From a checkpoint of a small transformer trained on Wikipedia.
Size: 12 layers, 2 heads of 32, vocabulary 2048.
Architecture: RMSNorm before each block, no biases in attention or MLP, embeddings untied during training, normalized queries and keys, local attention windows, normalized values.
Training: a variant of Adam for these matrices, 6515 steps.
Each number is 128 + 24 x the weight over its row's rms, rounded and kept within 0 to 255. Layers, rows and columns count from 0. Numbers have three digits each. The size before them is the row's rms in percent of the matrix's.

# down: layer 9 MLP down (transposed), 512x64, rms 0.206, rows 404-503, columns 0-63
# up: layer 9 MLP up, 512x64, rms 0.206, rows 405-504, columns 0-63
down404 098:109137159104081144193136156111117118139121139157094120169092114149081135121152173102131155118115137121124117137084171142127111125119140094100149128126129152134146178113134097123131099116153157
up405 107:140128133136148102103143173123089082090110114146116108100116162134113094135130099094153115114139139105158138133128156125114114148070101153102146100151076083088134127114098131109109127156111119
down405 102:155140125139130177096126146161141063131147106180130120133135138115086153146105107112099114139120165175130155136132139141172132166102170131119120123158134082101144150118149143114108154126140132
up406 091:138080105141117134123137137131101101087155144131100074094109086124124130125094152158137127150116131106164155112191119126137148171118142108139176133100079131118137105122114146118160137111102142
down406 087:115158129098150152164130138133152152169117097096141172165129131107133114118130107117141141112123149155080128146121152153092139114108080194138093177146110155148137167116115119114141108123136133
up407 110:109108134145167114147140119135105104136123159121096130102102130144138117152150128104128086117167157157141145151152128165127140156079120160149135078121089116086136129092099117112136154092153181
down407 103:140136113107064115117097143140117170129126113117164166107106108139158140078138145138151144151160110098161121139135118135121137173134140125126122159150133111169129147117057167137096101133144123
up408 095:120154109113122137148106157124078162143120147161157116116123111087132131144129144117166110115123133136169128135137193144109105132110118119103148085139091091086136081126110107106089087150119122
down408 088:124131127092101106108126117164150097104085124124103120129128106138133158117128162151143153084134097179114128082159125086150154136134169126158140126118119135085122085165110163126153108138149102
up409 102:096130160154093143119140161143132141116127169157178074105138135119135142142148105108178107122172120146167122138155104110123124089112147130118150113115119091140085132123082127090156122154131135
down409 111:127167130115083079130110150171081142133150083123126139102112103111161191122128090146182109131147140109141111139116139135158118116155136145107130109114166119119167120099147141121111120135095122
up410 086:122112131132144112109076159155140166089158142087152090111148108170095098112180138117102132141116115109140146110155167139109144156100075108138129141129128125132084116104112126114145117155158128
down410 084:110111112115118148121117117138136090176116135112106113125142168106156144119165134170111112155147155090127113124077094138150078120123126108146130193120109083131142143090137119140136112109125175
up411 109:123095152148125131132139157106115122109081146144100112106092116134112099166153157079143127105148136129143147154141125084145109167108140193148107100131122113121099125080101110091157140133150121
down411 112:131127090120134153132157126132128112151135120123090114162115169088141153105094120154138141138105162094135159100110158141122138092117097123158136144110127111136164141127133179146088098092074162
up412 110:141112130124132091161188164129140125124099121090159103122178116147134096125175134102084143148136150117120159147109153129106104142087147156128114120138113115151114112092110107070101120135132142
down412 108:159140145167102145130110125113139167119069097135208133117093180152098122130095140148129114138133134122131125142120124155141106124107086119125125106125122122125119144163093141140129144108088177
up413 107:111073112125137118153146106149097149158101116122137132093136114137110114161163110108107129120108168143113115170105145128132097109105152151106129069148098111147148098129097102136168093093149101
down413 098:144099132120133120102134165143155084149083172127118075139089129108116095145098151117126127131124154145105110134124106161152162132142098141084112162142119125108134088156141164113168144104155106
up414 092:113121142117126135139112143174098167072137143142115147095112138116087110121135120109125106084159135144140112191144091127082127112159121113140166089130132102132094121102110090142108132101103138
down414 091:132098117081137130106174111103182076144125154094149126157149135131166140103104116161115176158141168137119098154102123114137127144111140154119120163107095116171122130139132142123133149154151143
up415 085:151158133165152111125126103183112124086133123118130136165110101095127068132166157132101103152133113089132125144133103107146125165110119169142120118144136082113128137130120074151164111138105118
down415 081:083088121132086122102121109106125136122138115147129138111080119104113116110149144165145161125116134140118110124128113096143130144136129086082134184138159162139092146139108201092106134141135124
up416 097:125114089174150089145150156169132161110105122158143122162181111117146137111114144087147117141115093101173138107129141120101149152110100101171171110117133141138137094111117117095112121126141106
down416 100:168106116102099108103100106105130142106102158127093098068170114137173104136137161127141160113148131136132141141134172126117173091126113141153144141106130126145106147170130141158153115136171133
up417 104:131105097151103110128166169105121116111156117099146088113124113126102136139137120127144117134083135069151187139112112124118134125101180111118139144100136088155097123088105153131156137125112168
down417 100:130121143131127108148088088161084129150122094142093143153143125077163138106117093144153158079117114082130143104153106152158122137142093118135115137129144100164121150112109132145184110141144129
up418 090:106164104130089129169144142144123107144169163087147136139126084129088130142136118133117104139159136155134148187122128150095131092134088142112107084117133138141147112117133120064100120132109149
down418 096:156102115107157103057124121135116188142126120128137126165112164105138126102146118151123098148124148124102155135114093127137118140125149118149114146071104172154141071124159131116119121103153123
up419 105:141107144175171103147128145151137113101169155158135136128132133142144095171136118128151128175115158136176124133119116112080118189119128154136144104108143126102150084102116109115149102133093146
down419 108:103143116160154145096116114145150076099091150130169178142138128132142132113125121128145117125126122110135086099108099156135144082104123142120156103126148122130148091112183142128120145068155103
up420 111:115105147159128100122133158124084110101091134116115116111110088130124090132134145089141134106130185150161158131124167130145093148133091121161111137091115123127145137062123127117142072122137140
down420 111:143125136118087093148114121157107121118156147144158147136164090116094122147109133185126127121154132109103168119115129079158079150161125124140134138135125147115135147119142190132094123165166107
up421 093:161090099122156120108107119129111144113105134092166101118113119154085099087136136114150123109140147148107143145130115115110170104122095122141129099125143059173113133146108088088094113145135143
down421 098:129127127112141112105133120130107143156133145162113147154140163116137117134127095155095156100081096083149155124131161132170088129105175158104147156094135183137111113125138167166139124125156132
up422 110:132159118178143122134176161131127111150117166107115118140092097104082085125123082118140124137154088138100106160168122110110112169153094120110137128113110127118127134148086100098118101119111116
down422 119:111142150138133207174132136123161137114104122120145125144158173133131111122131070133166129105130126112162104141119139143138135129126103122125105074067163129139168122133142104151138104132146115
up423 091:098131069103117132151149134134145121135116086128122097104116139146117136093161166127125143140133213154101136123126146097101111182121120132137158143096119141136119125089099140130147080128126140
down423 090:143144141107117090088125115114125067105143188143144150122164119077144123115082130131145134139104091111144130149134138125126157060145131125105107127114149100146114102134147122149127175126129105
up424 102:099114102148108106141138157157152163138108176126157088125130103126107089098140135155084081145148165093141104149110116138118079134097152129146140118160105121155112152077130138123135131132100128
down424 093:135101111111154139143113095111102141148104091113087150152108135133150145115192122139133109084120119166120108164096136122166112120113101137143143109144104188150142181087127129155142124135137113
up425 096:139168116152089095153131167166164144113092134153175118108122138117131128142114095137183150154140160161110114118149113127094081138126146150143151119131143111152093126123129150117102100103085114
down425 093:134097164141116099124063079166132115152159141105091097135141133138157110102126145132129127135121095103126146122145141101125125136103056097145111113145108098094169124094123110103142124144131126
up426 111:129133126140126130144133123146074116090175132138115114097095126134112136150136122128099153103089133130114180136136171083113099082094088158129101109136101116124118092138124131107144126077126168
down426 106:111108140123093095160124107121110100102100087138121139134156108092110131126133116145117115121107148140103179108095062155125135151111173098142120182138107081121118133129151159142161134109118145
up427 107:128124129131149059139154128193101172128136154167138089136120110105167138149146127125130096138146129106114145136146108140104118095102117169157107121141101134144093140114126114087161137102162118
down427 098:170079108110152114124129095133118135108085086130107126101161123133117126099151112112129089163123162136164175129082084146103112125123133073132125124118134152130126132105125150146083135140147160
up428 098:100154127106128120142166147153124154171092122115178070062144107151105130127158106134111128096146128090130136121146140139118149141136087109144126137126136132122112115140093087138173087151127127
down428 089:101121140100131129127139155098151114121123148107085102107187149119157151129145145114101145118112172156107109109109096127126103102141171117078127195114129140110112110126140114137098147168115099
up429 100:122120113131083120164125156130126115125106113105152086151085119050079117152103139140150157129141133128125142123147153137134137084104084140128145131112130133106116107121124118101163093110088169
down429 100:124111142172162129146145079132146141145074148143094098125093128117126135154144145076113092121149162131096102113129092117131108124105125098158142163127091117111124100180132132141140168109134141
up430 095:092130133176154086102097172160133112095161137136105132097137081109135114162133086112129131149135121150157112150137130144106096139126100147135152133059133134153161112120119126090114112114154137
down430 090:136117135099151111133138124114127140141105147088115175142157155094128163108148107087113102132136165130131082133211124160147090147139131115127133112123097133091116109137151157097105159139126107
up431 104:099118097129114150086137160097111142123173130116165094131076134078092114125128115124133090127091118143130115168121182158124119164121137145127159113127121091113127097117100139129093109097143137
down431 102:143156111138124109174170103159145117119114144113078121125147101122156116103113125144110127121131139137110156113124113084140117094089106105143102134086112147166129105169129123109140197140131081
up432 097:096145103132123116166164121117137166132111189139150092122107152150118097119168122163142108101167147148137205130171145105137135155141126119119131134112158125131109134136105124126147098109098104
down432 089:153130116127197113095136098140120125130178135077148121104162127118139145141103173128119165099119162141141117166139113123129125149097146174109173104123117142109140119110121153120122174161134107
up433 111:129155102123147126160130164176105149162153155123104072090099100093099121120134114106148117132113125099132162121159154163094114161115099123130145102100119127135126153115090145145141102084116144
down433 119:129139165140066119160116119118179138120099138120169132121058122138096136170131166167098159151121161111140132159107116129119115113106100107099142154134112152123131134115149162124115123156114120
up434 102:108118100113129107159174169111111152175157149107133131115140103107133151105121153129086123142088158112122148124163138151116110167094121115170143109102092113159093098104124092106141121124100148
down434 093:149154142062126097103152098180182095109109132132121148122121162140104145129090098153179104145138117158108089132122131126111133126120113141117155108143148111126146117158148116117092172138130124
up435 098:080131152125125101135107125103116097108097160132159106080100117165161113146118062123128089110128146158137136138111152117118127175089127158143122116117144108068107117107109132116134125120123157
down435 093:100108106080119150130135139123092154137133123137166137103153152150110119080150161148100128152188124115114130130108112114134145109154089120155155077119149075110122114120138099128078136129104145
up436 099:113136126110078086125124159140131113105124125132160115165124100103136127150155096132156148144116162102130103197118149148116151100111130146144164065088152142123099125113120117094103120124099138
down436 095:136155130099105144129122094154131131170137081122106146200133150122137122146147137129122136139088116116140144108110105146100130067135116103110145148071103128153163134175143120109095131116103125
up437 097:087102109136127115118148168128121110109169141122148126111117146099127114161157109095120138126102119076132125123130163171056075144121154122133134140172139106128090125159130136127156095121117105
down437 091:151120122153143127156090117094137095128155140100126129115146134106158135169133119108134147139153163167126120123127115071117126100073175109138130131115131113110128167126155108159105129144053140
up438 104:120153096136124151119153136123130091100136132105115110082095100128105135132110100090123168149084173136077106153165115126118133141091114121123138082146112102116113086104108101085148146113122135
down438 101:171127174144158110153119107180161103184142125148127109135174167150142114125143194134114151137121107131161144126129138124112113094144154130156146141114106157112137090166117143147114114120119123
up439 110:095100136109127130140087117114092108118096170112159145142128128134090065124112102092126124145098157137122142126161143120091143135111140148145145093094129109136105066092110124131129122094088134
down439 102:151165095141126121125106129134192179131154109151164122091104142130113123126107119126151112099121133084145158108160108114128140116140121127101103082159097103146152121159113137179097145109159120
up440 083:124155126135140145119151151127114120142152136154171114163152098134145096112142169117136117097111146164121107093128131075113083163139148163163162143110127131080150142077146090104137119139132146
down440 082:122119165134133162143180130143128097150152120091141144104127089138131156170125116182121089145121129153120134104127121072119103130144119150106116090139138158146091177169160133134139114130115099
up441 092:138115120114102099146113123148126088100092165144131137139140114070115135099139127143170116071133130156074149142113111133103106104109157124115149095126142105159097153145097122099163149152132157
down441 085:132185142135161156083115134133110148189128111125121118131095179121110139129169128094108095149105146121121140138126146124112122168147096138164139124108102135146175168123098171135120143115139143
up442 095:134092097133138114115149108141117102133077158100081133130113128131142120140134118074144150106114115102122134141151109139071113118078099143130146118158140085170115100084085138106116152119116142
down442 100:127144110151117193136113103137148098145147169150162110111074134135133150135157137096113150151130186127121121166107104118143121123123106097106122107099143143134126113136133155196123111158120155
up443 085:084088114144121132114140121115111124166124074162140150116122099117086137153147113109127122093112144149104107169137178130127156134108091146129153102136108099156121130067134122154136102166107122
down443 085:141103159080129137089111126136125162159148149103154182139076160097134101144142136128129130127133104166131113166106134169126153089166093155135125092112130131154133109132148110129133160135166139
up444 100:110135148206149096129125127163159153099134117099126108123104099101106072161142104118134163102106114113139082146117130121112078108107117121148152136153110135141135155133113122117150086128156130
down444 104:123135135195146153090126145151167133098114109113162114096105172166122120140098140122103145148110132120136106114138095150137144129146112158099169163150122108158089107134121122104078133155126156
up445 091:139149133164073113113139094140120116137162126069120088139149080165118116098156128120131139163124121141139149132186113123141117156132164126124170103115138113156109110117135120146149074137153130
down445 087:121092112049123112122162167114136142108126147087111150132125128085133144159120105140138131117138144128087138109117130105119140118202103134109125125140162150122095122130130192119113129122145105
up446 111:110147128161129136129132168162149114127111155078137112114130134162135085130113109081169099125135100131124130145116159121137105123098119150095135128153177073097102089090100119098141130100126111
down446 113:123090113135110144147154152131105135162131079119116134126102128139148124111095152137120168111080173102123097155097127106124096107111095133092087100171109142114134105112079137145112104162121151
up447 090:080148118142122141107111130192108140109139140120121108112150093115107116074181080120109153101161188089129156134126105113116132154105111143139121133144133131136113089103134103118132110126157122
down447 097:123115123147138178147096098084132115175110136143118053148158137138097125080152111104112170112152124109118113096110115125125103144115179119120131186111137120122126123135132143146155142114126134
up448 097:104132124127120093123123140148173135107103160150124143126156136097094102111112128130106057141110170114127125133132170107099104134111126131152182127134121096139076110139139149107136101132139187
down448 111:126123125123131174139128116124155143136112108138114168149110144122086148114135141126094086154118171142101109158119128127122133101136138070120127126117102142122070131110135202138170089146144159
up449 087:088139127134118098175144132126189123063113111134165142124091136125139109138101146133122114074112137109143135154113160118098180132146122129142165141156129107166122104094137114126139095126101121
down449 084:104143110122136152155134135127133111114167124124102114131129161093125099091129128157118137108154127174119103168119155121118146138172101066072153128120130170160144140090134166105100122154114114
up450 092:106122074154125131134166138141108115092088124118121110118176135158084147144127141152137092122145158098143145137175115110131103125134106169120156126107135131109098100087148147114127118110180168
down450 107:129144120168148158154155130117122155116193127167112144145113149149110095090109176133099114104170114133114084137122102110126141153127137122108119130099145151123121125115122139114100084155168177
up451 086:088140080157116119139168147158131104102119155110123145127190156112080112166124148155146109095129147165109156134119124128099186135125143161153086109138154126128138118101123146116125118146121143
down451 098:089128108157127146175145099187100089140143154133114129115137155114105141123125172171111141123169128144090100154114120112102160138141133078128122141127131096157124152104126157158137108170134141
up452 094:142152130127142123129102103186139121089106112098199111096135100137111117096127173108144169136138138090123141153137150157076121144073143132153153108112132125133110122141116131100147101137125125
down452 089:135123125116136119116112152102111174129186134101105160115135136057106117113085127132150106133124125177123128089140089125137116183136118102158099124119119144147149123131103117168160113111146099
up453 095:115130101125094120164151196124144145124096118141080122146105132100088122137136111135128103158110147076131142129102147067122126177117176130111119129137124122093107128111128089114109126138124157
down453 096:112165173100156077089126083148101110140190123135145155144178136149110098129124108145117144101167121099155125147160118141130119123133101130160150129139154121132134140132137134136164172125127099
up454 101:115122149140111150133111170143084102136127139138131159115137140114127128151149132086103125149104136182140171162166158130125113145097069118150144086118116130113115143080075147119149135125109154
down454 096:165128144110178142108119121127144132147140130079152134111147155125116180145105149136111110122116083174152102144141168095150111122128160136109100086133137072120145146105117142130098177143136131
up455 105:109086142162107122109158164143132104109113156155179117144148115146105089162163097154096161139116138102124155131126143123105104133109174125157116101105098086155144105102130121083130123134117147
down455 112:150136095165092117140108115091143170140092163142183146139125132178139142135102091128090135155136150143119132117127110124108085104088144139129143127127136153124121106081117161153136159110169127
up456 112:085122078117091134159143139139094106121094169098114124070132095102117125096113145092144108108128101129178156130158134109112147111140120112154171104116113117123100104156135127101139144146100125
down456 112:154160146077110138083140162119142140103142148125155136152122186150105122128071102118109115131084136140102115113101121131111126170142149173121101126121166094138115130112132153140104096157146142
up457 102:107127115110145129174142136146117079118125173118130139107157103130115103135159145104175166113144127121146126105126136127152073144140136178146137066111111097122143105125110120144110113073109104
down457 099:123106111142149168125138155105134135178173107144138100127121121126161178109081110117110090163132161179083148135117108140109140131086161082134132130096128096151134134106127110138145118120129132
up458 110:126106096156121104120129129162130149079142166124142147084150113063126133127128140099133139131182123123133154127152185122123131141136064133134130077097125155140117130125131118097153141122095137
down458 106:112180138098120140081110140126112131144094184161129183097159131097117150122143142162163136113145107170119141125137150116081129127117124094153149155138109072146144139133128112151129143117134147
up459 102:121133075134115153124127181134123128119108161114159111115081143126094109091107155119136144103154108147098144112173144126127120143094126119163144113100116103113079092146123107109093137107111176
down459 098:123177139119105118150153136169154154133206071119145110123169121123148084109101149124139125124166113146138105083125166147126131151155162125136117140132152126116141125157134110105140115113126097
up460 098:106130094181119130126122129134131145148159126082129098101119112135119119149132157110141136119130105144076136133172122129097143084081123172153166155141122114150105141136113119125170072135088148
down460 103:146116173159159126090132125136152125141124159135164100165133148132155140131139150151097126176147145128116109150084104118068125072093153113136135152103098138119157112135134122101116126134119176
up461 097:136091133126144143150148104129173111106112132164140110130148068144139124148134145101124119080122195130118122156108115114128086132153107179128131109142113116119123081095138077137117149148135152
down461 088:105104132083157116103126155095080100147105117110130121097120145094138114114142114150120119147154129120125103132138132084120097154172122089119143125155109113153148120101116157117075100082129078
up462 104:135141112165171100127159153186111159136137144087100135121122125125144128172135151065133122131124126086151128162146141148134132109118116144116151126140100142147138132098085110119152105154070149
down462 098:136106109120098153108134120140134125119089139154167158120083104141084112118110115093127164121135170122167117123131133155141144171122112110138134124140077177120136152124111147181162117149177136
up463 094:122130134147069139114130113159139125097147164114127098128104134150116155181132093074143107121120130166102116156142134122112117132151094162107146129126101064130139131135109116136107100122097181
down463 083:094177167138132177134103146150120132112103138124125149141119130147138120150129172129156124131117134106093135143156160107138105086091123097135052097113115115143094102123130155130153133101168138
up464 090:105150167143143141127155143145120153103167162128132099077117092134088101108115149106121117145117115144135208098173132127161116139123107141163128135129151102095107119121080116119137149116120136
down464 089:181109104143143123125128138102125126153124112112103161126111119100166141157091116112133146115140141164099138147104160126107132183094112099103136111139099153160099163125162122073164089141134134
up465 094:128107133143156139150108124165111112129152141134159140127136113113109065190091144124133108154134116126126136184152125130074110171134146129142126081133121127111135127087137094143160108091098135
down465 090:057136137155141137115164137096084143129094145122118175143096102153144178139129121169150159128113160127144154095141119172107139159108142130099141154157132105125129132162111133109147116126120147
up466 109:143100119145078133168156147161098123150088151108153132117088117117129129162161142109162121100162124178116154139156111105144137116130102164128135136140104095102108126122134106095162079150146142
down466 110:179149137167133113176127162119120121164121153131125089125169105117132133118154149127103121151120110148130101142101104168152137116135139123076129109116104062155128118158148109141106122103120177
up467 096:125090122143165128121140132138111100095103168170104118126141079106088112160177120117123113129102159130122168127139122081139108112139122161130134105112062136113143137092116121136166137153104110
down467 092:095175134060129117118111127115154132143142124113100204133114124106149106152082125139133134131158115128095096111142130119148123156126119142118100126112116133135100135142139124086155115195120099
up468 091:114162149174117107136126130163124122121157140096074124117116147067131101128149103102139124131099146105157165113139125152097144130125133114156211132134147140133149113130136101119099089116117109
down468 087:159159151103154108112140125098123133115134138095148121145132132146145101104110098136107137144135146150133142106114129127170174096101183155122181171178115157132132097159135121113096157087134130
up469 105:138121119158135090189133166102121126122136136117103158097157106136146103138154164099120111102154139157109137143129169095122078176144101140163138127152119081133132109084143125111137126106151138
down469 101:105160135135085124097129115126155162160128105131145113123083107093131141126109091140152137128122115138159085142099141151106095101188141119115135166167115093090122130134101152144140132107081147
up470 088:110112091139118100134150120118114098158140113137145134145129135142101126123130148066116128116118135105102156111143137102075131125191148139113122112131176125104118133082126088055133110134158138
down470 090:101100075133119125126116124118095130161158093172131123146152162173129133107174149116133125134132143163100142125140155107107103087161169091101126145117143092129137156084120103132106131144156139
up471 113:096093124164093074139114121137104136081144145147141099095148101133127130084149121137153082094179164158144115131152148137112123122104132123111159115132117108168134144132107081113124097139146119
down471 112:112159141126154115126112109147135114120149124137109141113157133089105100140127084175151114159119042099160153146104150134133101147169130132098130151091130152172155121149130153114115142134123109
up472 098:090103102158146114139139131117104112101117148134145112118132119128138120084129135116141148131057154127128173100149148129080158165101116126200106104121131131116113097130152153103093105118127108
down472 094:111171143151091143147108150095120084127120111124148113178110104152168160136168146114121101125144100156132130091136107084115116079101082099165154125159131108119132136119102124117147122124111146
up473 089:127128097129139105165110153091099144128142166120120139144153096039133135107104122095103116136093147097138160112144135087141111154129136112140141111114114148118137095117117128106163103077111144
down473 081:124136126085134119134132085186124109124176102141148182081106148174128140146144157158131139130126097147101161139152120144122118110096115166104152130126098112133109167135139136120101124165094139
up474 093:100122105158142136142160168153104123156164126084129159143137123119139142131104105135161159125130091138166125143140151076148111096128116153107159104100087082140118101096098138116158118135118168
down474 092:141132115089161143161149129108152152139107105179084093112077119120098115130160096095084137144138124147136129113098165169104113139157139123158139117154134136101145148151159129136112130113107171
up475 108:141125149141102104175154140148097152106132142122147096106162089126151116144121128075123101087189121106148111149126101116111119102131120142134126097120080107153108131127098097092138092096137112
down475 118:155116144104114141152150105150174151157145134128089170169139108101160139131145144120113141150118093116140129085174124186099137103138162154171147120101160115112106103111132132154108147150127132
up476 080:133158145135120154103125155126132100122147154118163084109166114080091128127146129073156131074143134113142151113119122118147122141120076123112145120152116109150146153163119096114116123127192152
down476 081:148160135089094155146134128221145111122125122142117117142136124127162133114117126090097129134156160114109086114133123130117138118142175138157144176149156079109144114120136131131130124152124085
up477 097:145165104118113073172155140130175078148119155127153123145140115098105142145142130129151124161116130129126150162122097143090091146086142159159130103122085145141140140126141104099175142124141124
down477 093:142122135162127109124117086130091140109136075164125126122102150142136141102136123159126096144143133153112116114119079142115103157142124161139125110128149075163107193145096155132156129152100091
up478 087:166144105133147106142114162133152138070079112116131122137147133113130144153116110150105121096109125080177104162177132117121084128114120136153142103117146141122145093128111126084129081133104155
down478 086:108103136096111118153108101119140102134143127127116095131114135152121093100138141152111138107140189185129120158143116140124131137163175126067151145085161103158099120099113124122114143127170109
up479 105:097121072109111121186148158154108151124139139117148114074142116101158139122158135112186134088128140141156148135142125156115105137143121131154176136151132085148125098123108101137104129152147106
down479 100:128085112107148149150152143082139111105133111153097130144087122109108133127143144103128150154135148104117116150108133089156178112138120067145116127095140192134119155132135134126139160175160125
up480 094:115111127127125168147149090163136116172154137143139119133100121101094128145129088101151164129099167106162127135120127092095129153093132115147164074115103105116094135131134113123097095139079122
down480 101:150131162144141158122116101124117155140152131150059144102117119121112087141156104111128151124160134131135149116100133135127125138123175122135087086135151135114147137140123098070058142147151151
up481 116:140154136147141131138149177161128118152130165118127120102138129127100103131127144098164142131124147127126170144175178126154155112091100134103121070134142139116087086127110102074146142131099121
down481 133:112077135118160122117099148136166112143116154106106151144120113173157122119100111109126148100158130070142115120171114117134117112165136150154114166122127157170133164081112114134138137164165137
up482 102:141104127174168080157158159140161097134137128148118140167109160109138135134146099149115130112114167117122114120092098124103144149110132186152142133095109067130143106094133114109115120123145152
down482 103:127166160136122102139086137137126110152123141083140115089126135119140203117140127110121168080104103096128120130150121077103079141122099108149121132120103122154116120105093134114100146125154109
up483 087:149105122132125076138132171144121107101109129151115099131144123087098110155097110105149101108164112107130155134129113154113082134095088153130144115115124152087125117120139168101099126081078122
down483 085:129088137096084108107099133084139124125138139132116109126090088108158136144149110154129125170166085174107134130148157116150178132119129134120153111180119131146147138096161126159156147118129105
up484 105:102117106147148099145150128129091066118175175130066130110093148098146120118126125122122111145158155127163138139162129104103123143132096137180123123094130107087136092147112129117136136117110120
down484 098:123120155187114087137118148103127129160156146180157117134162133173155125085107145098090145122118163114109128127109116125111161108148125118151113161115102153152110111175146175116122134136147132
up485 081:162128140131126129144163105175150162146100141155126091129117171154100142158130120139111095131100143113121145183133135160064127130099127133120125075143132118167114119139112085115100144143116102
down485 086:135075120155137108109092132081129088137118119141120139138158145107165090116126133132170183157125114143153120158118114102102135114104119134143109162100105164089136128119123182093112105151131114
up486 084:123132088137119125157161096107108111096116159097139088153105132153123117104140151111172134130104120191136126110140085100106135135143105138189135127113176107153131130138104133106119130098131082
down486 088:176140150151141151167165130120124176139164123140122159114132167102135169184125162110126107141130121117154162152121145114157132108135118089097097098108138138132136114096137105120151135161135177
up487 125:113126077168109132139153167147070147143142149113156124126092131114144089147188122128128124110069131160117144156142137135152129125114099143142143139128140079112116115109125100093100136126164131
down487 142:131121100153117139165134130125127134153115156142153151138140097121130132136147110141123124165128140217142113132174106166164148075128136115128134181124178123150133110138130145143111144161151158
up488 110:117148102121129115143144170149164123160126166088171102112099092098075099154183125110141129146125128137159159174148153141109129141115108146107132107097150086134127127126106129123101120125108155
down488 118:145078093112148130105168090139160153147157084146100124172105164134120126123097160108121158115138149095129165102131083147127155134111142124148116155148141135139127137170137128104150128104169103
up489 103:123093150163117135135132170135098120092145210135127127130128129139104115165137120104164135153093134107185173123158136140139151115152148134108137102091144123132096095130085142105125137113132126
down489 098:159140108160122147132129116181127140134111065134103128140129153104125150130172121118159163156124108126155157174128123152143151158102161128069110128119093133121128113104160125080157129121150121
up490 107:104132081173108125123186176161139138127124144164138109127136120084137131092140085144154150102136146143112133132104137136139116136121077090115124130108134119133131080111121108072130125174124120
down490 123:141100108143093147105115143152158162123112143144123118155123136172127164136130141168092136122130126151121114111163143138122083135134125154117131063125122142100136054144103114127106093081135148
up491 089:150133116169135141167147138139123142140151125077135136113095138128136095123109137124112082111153126100139177126123132063100087135094151184114128127167114126181121116121142127141112102098115140
down491 089:103114116125117116103133100113118172103062110137095104111153128121106135128105125137169158162130167157115106105138144148140112127145123108127086163107135118086149104146060105109156151132126117
up492 092:092117106133130169133148158124117172158124146134148096123081106090102137081119070121108128123165171136127123124147104101109116162082127139121135111147121121135105108126151125140140145174100167
down492 089:107127126165090151129124143098153136141125064129110123121114111130108146088121148121133099136144120165105077117107123082126143158119135082106139128110117107101164118086142149099093111113176152
up493 099:107120124151080112155139121139067156132133127145116108109147116108138176142147151099105119086131130137135139165132146135133131165155125115124147097110055096159134148124110131119175112138159162
down493 096:119128151168133095156129119139117108110106119144110129173107145123115147101123117111168108132126140134116110166136108125121134114157122118143087120132156061124128107175089158151119197092098116
up494 098:104096119158152095104146172137093120105106144142144145124111075149133111143127080104170130102108082137154138134155133113143119115121128121138177099163119097087108140088133121105091108136111131
down494 098:121130134115105109134126115145111086127134157200112192115145144128105120130121150144150101134135156165121126188149140153152108151099160088123136108125149121127146099115130124181160140143121101
up495 105:081144100158114131129136097107173184113112163120160126126119131146102102122162154122125107122102131093156121129143119158140126151082172116124138108115136134161118099153117067138168139099126116
down495 096:153171148096149119169146109139134136126135117113076107125108142125126162141102128145147127127087105160063155154108122081116108122093114088158126116137094176122115115118128149145101136105101121
up496 107:114116112141129079115137126126141135118152135183126112119163094127142151128138124134155107086120183149133142140113107158136121143081120122181155130128081119127147126091140080084133077116137136
down496 102:109108167065105096119138148116139127121117122119152150081105127134124150139106100162137135107145111078121121108160149124107127096148141100100153116092126175141122104126098180155108110140147093
up497 099:166127115153129140164119143144129143125158124100137114127127117106089106120110139128175133109139184173088173137131158114137173124098090149155135114172128094128113112142136138107128117067142139
down497 101:130134142110085105103111137122117126129110090104091134121128135170173113124156126120095101132081059146128116112132122166133124143122129104156132174096128113119156127131113163142184157160118149
up498 091:103148082126111114159135129125104139124111162107139088105123123130113133112143164119099114101108145179132179126136117177149138170143128143102172137112105090139164136096108124074157117139118145
down498 095:101114119201115124141145123170118116129095099138120126103116157111115134156140145152128105129133109107133130158120148091130163088122161099121129093113109115144141131202146162151137176128133107
up499 091:072130123151127110116162183132136130115148141112148136108123138111151101146171101147106106129126150084107156148083110103122093160131133129104098156139144132114093125121101085126158099159171138
down499 090:113166134156133179139132090170118116150109138122135121144145138116109097159149105087129106150097137121150108095118137149107145137168125152177122154119107158082147116167120161174142120135090123
up500 112:108123128147066112139160136132129095118134157131167096156115129124132142136158091102069150124154127132172160158145164140099114126122126137144130121060124128151101135135108147099162112101129153
down500 115:142138154115129169149143162110123149155170135182156106131117108110124085179139113126146111108102140116143141130128135111168145166159167119061118127118128119122138142145129155140141135186150137
up501 109:080128122130126078158127142132125113137156159150129129105115143114121100163140137115147131156109150154111112154088138118106121150070111139084156107088117099128147109149121141103121100132053125
down501 111:094160126123119167115123107135140118096105151150127115144112092157125088158094157114134091114087114187143127128084130130100145098098155113154135123094143174137151123157106086153114121141126137
up502 097:142136079142124121164119109108129154129134134104147089131123097096133157103153099111140107105092126108125106130167134115096108089119123134131196106133104137155116145083141094135099092119122178
down502 098:155138152124153137122145129108147127146160094126117105133054120180120145164094138120126135113157142133116156149098154151137161115117122077163114150148155139151126158100089166111118106147155118
up503 092:117161114151138096113163177167119127140154165093133116118127090113144098144137080087115131129095131149111113123148115138118150110143067116162143131106137111133135095112143072132106099159127111
down503 090:143115148131165133138140109115136113107138145096122107165186114137108123111128108122087083168149147149130109106145115183098122128118099140155120122103161132111118109088164119183147167144114100
up504 104:096118130123078103126113155128120147143153170142110128142140118125097120114149095114118111137130163126130136159121111124127090130082087161118126112084123107139083122077172112112116094099084161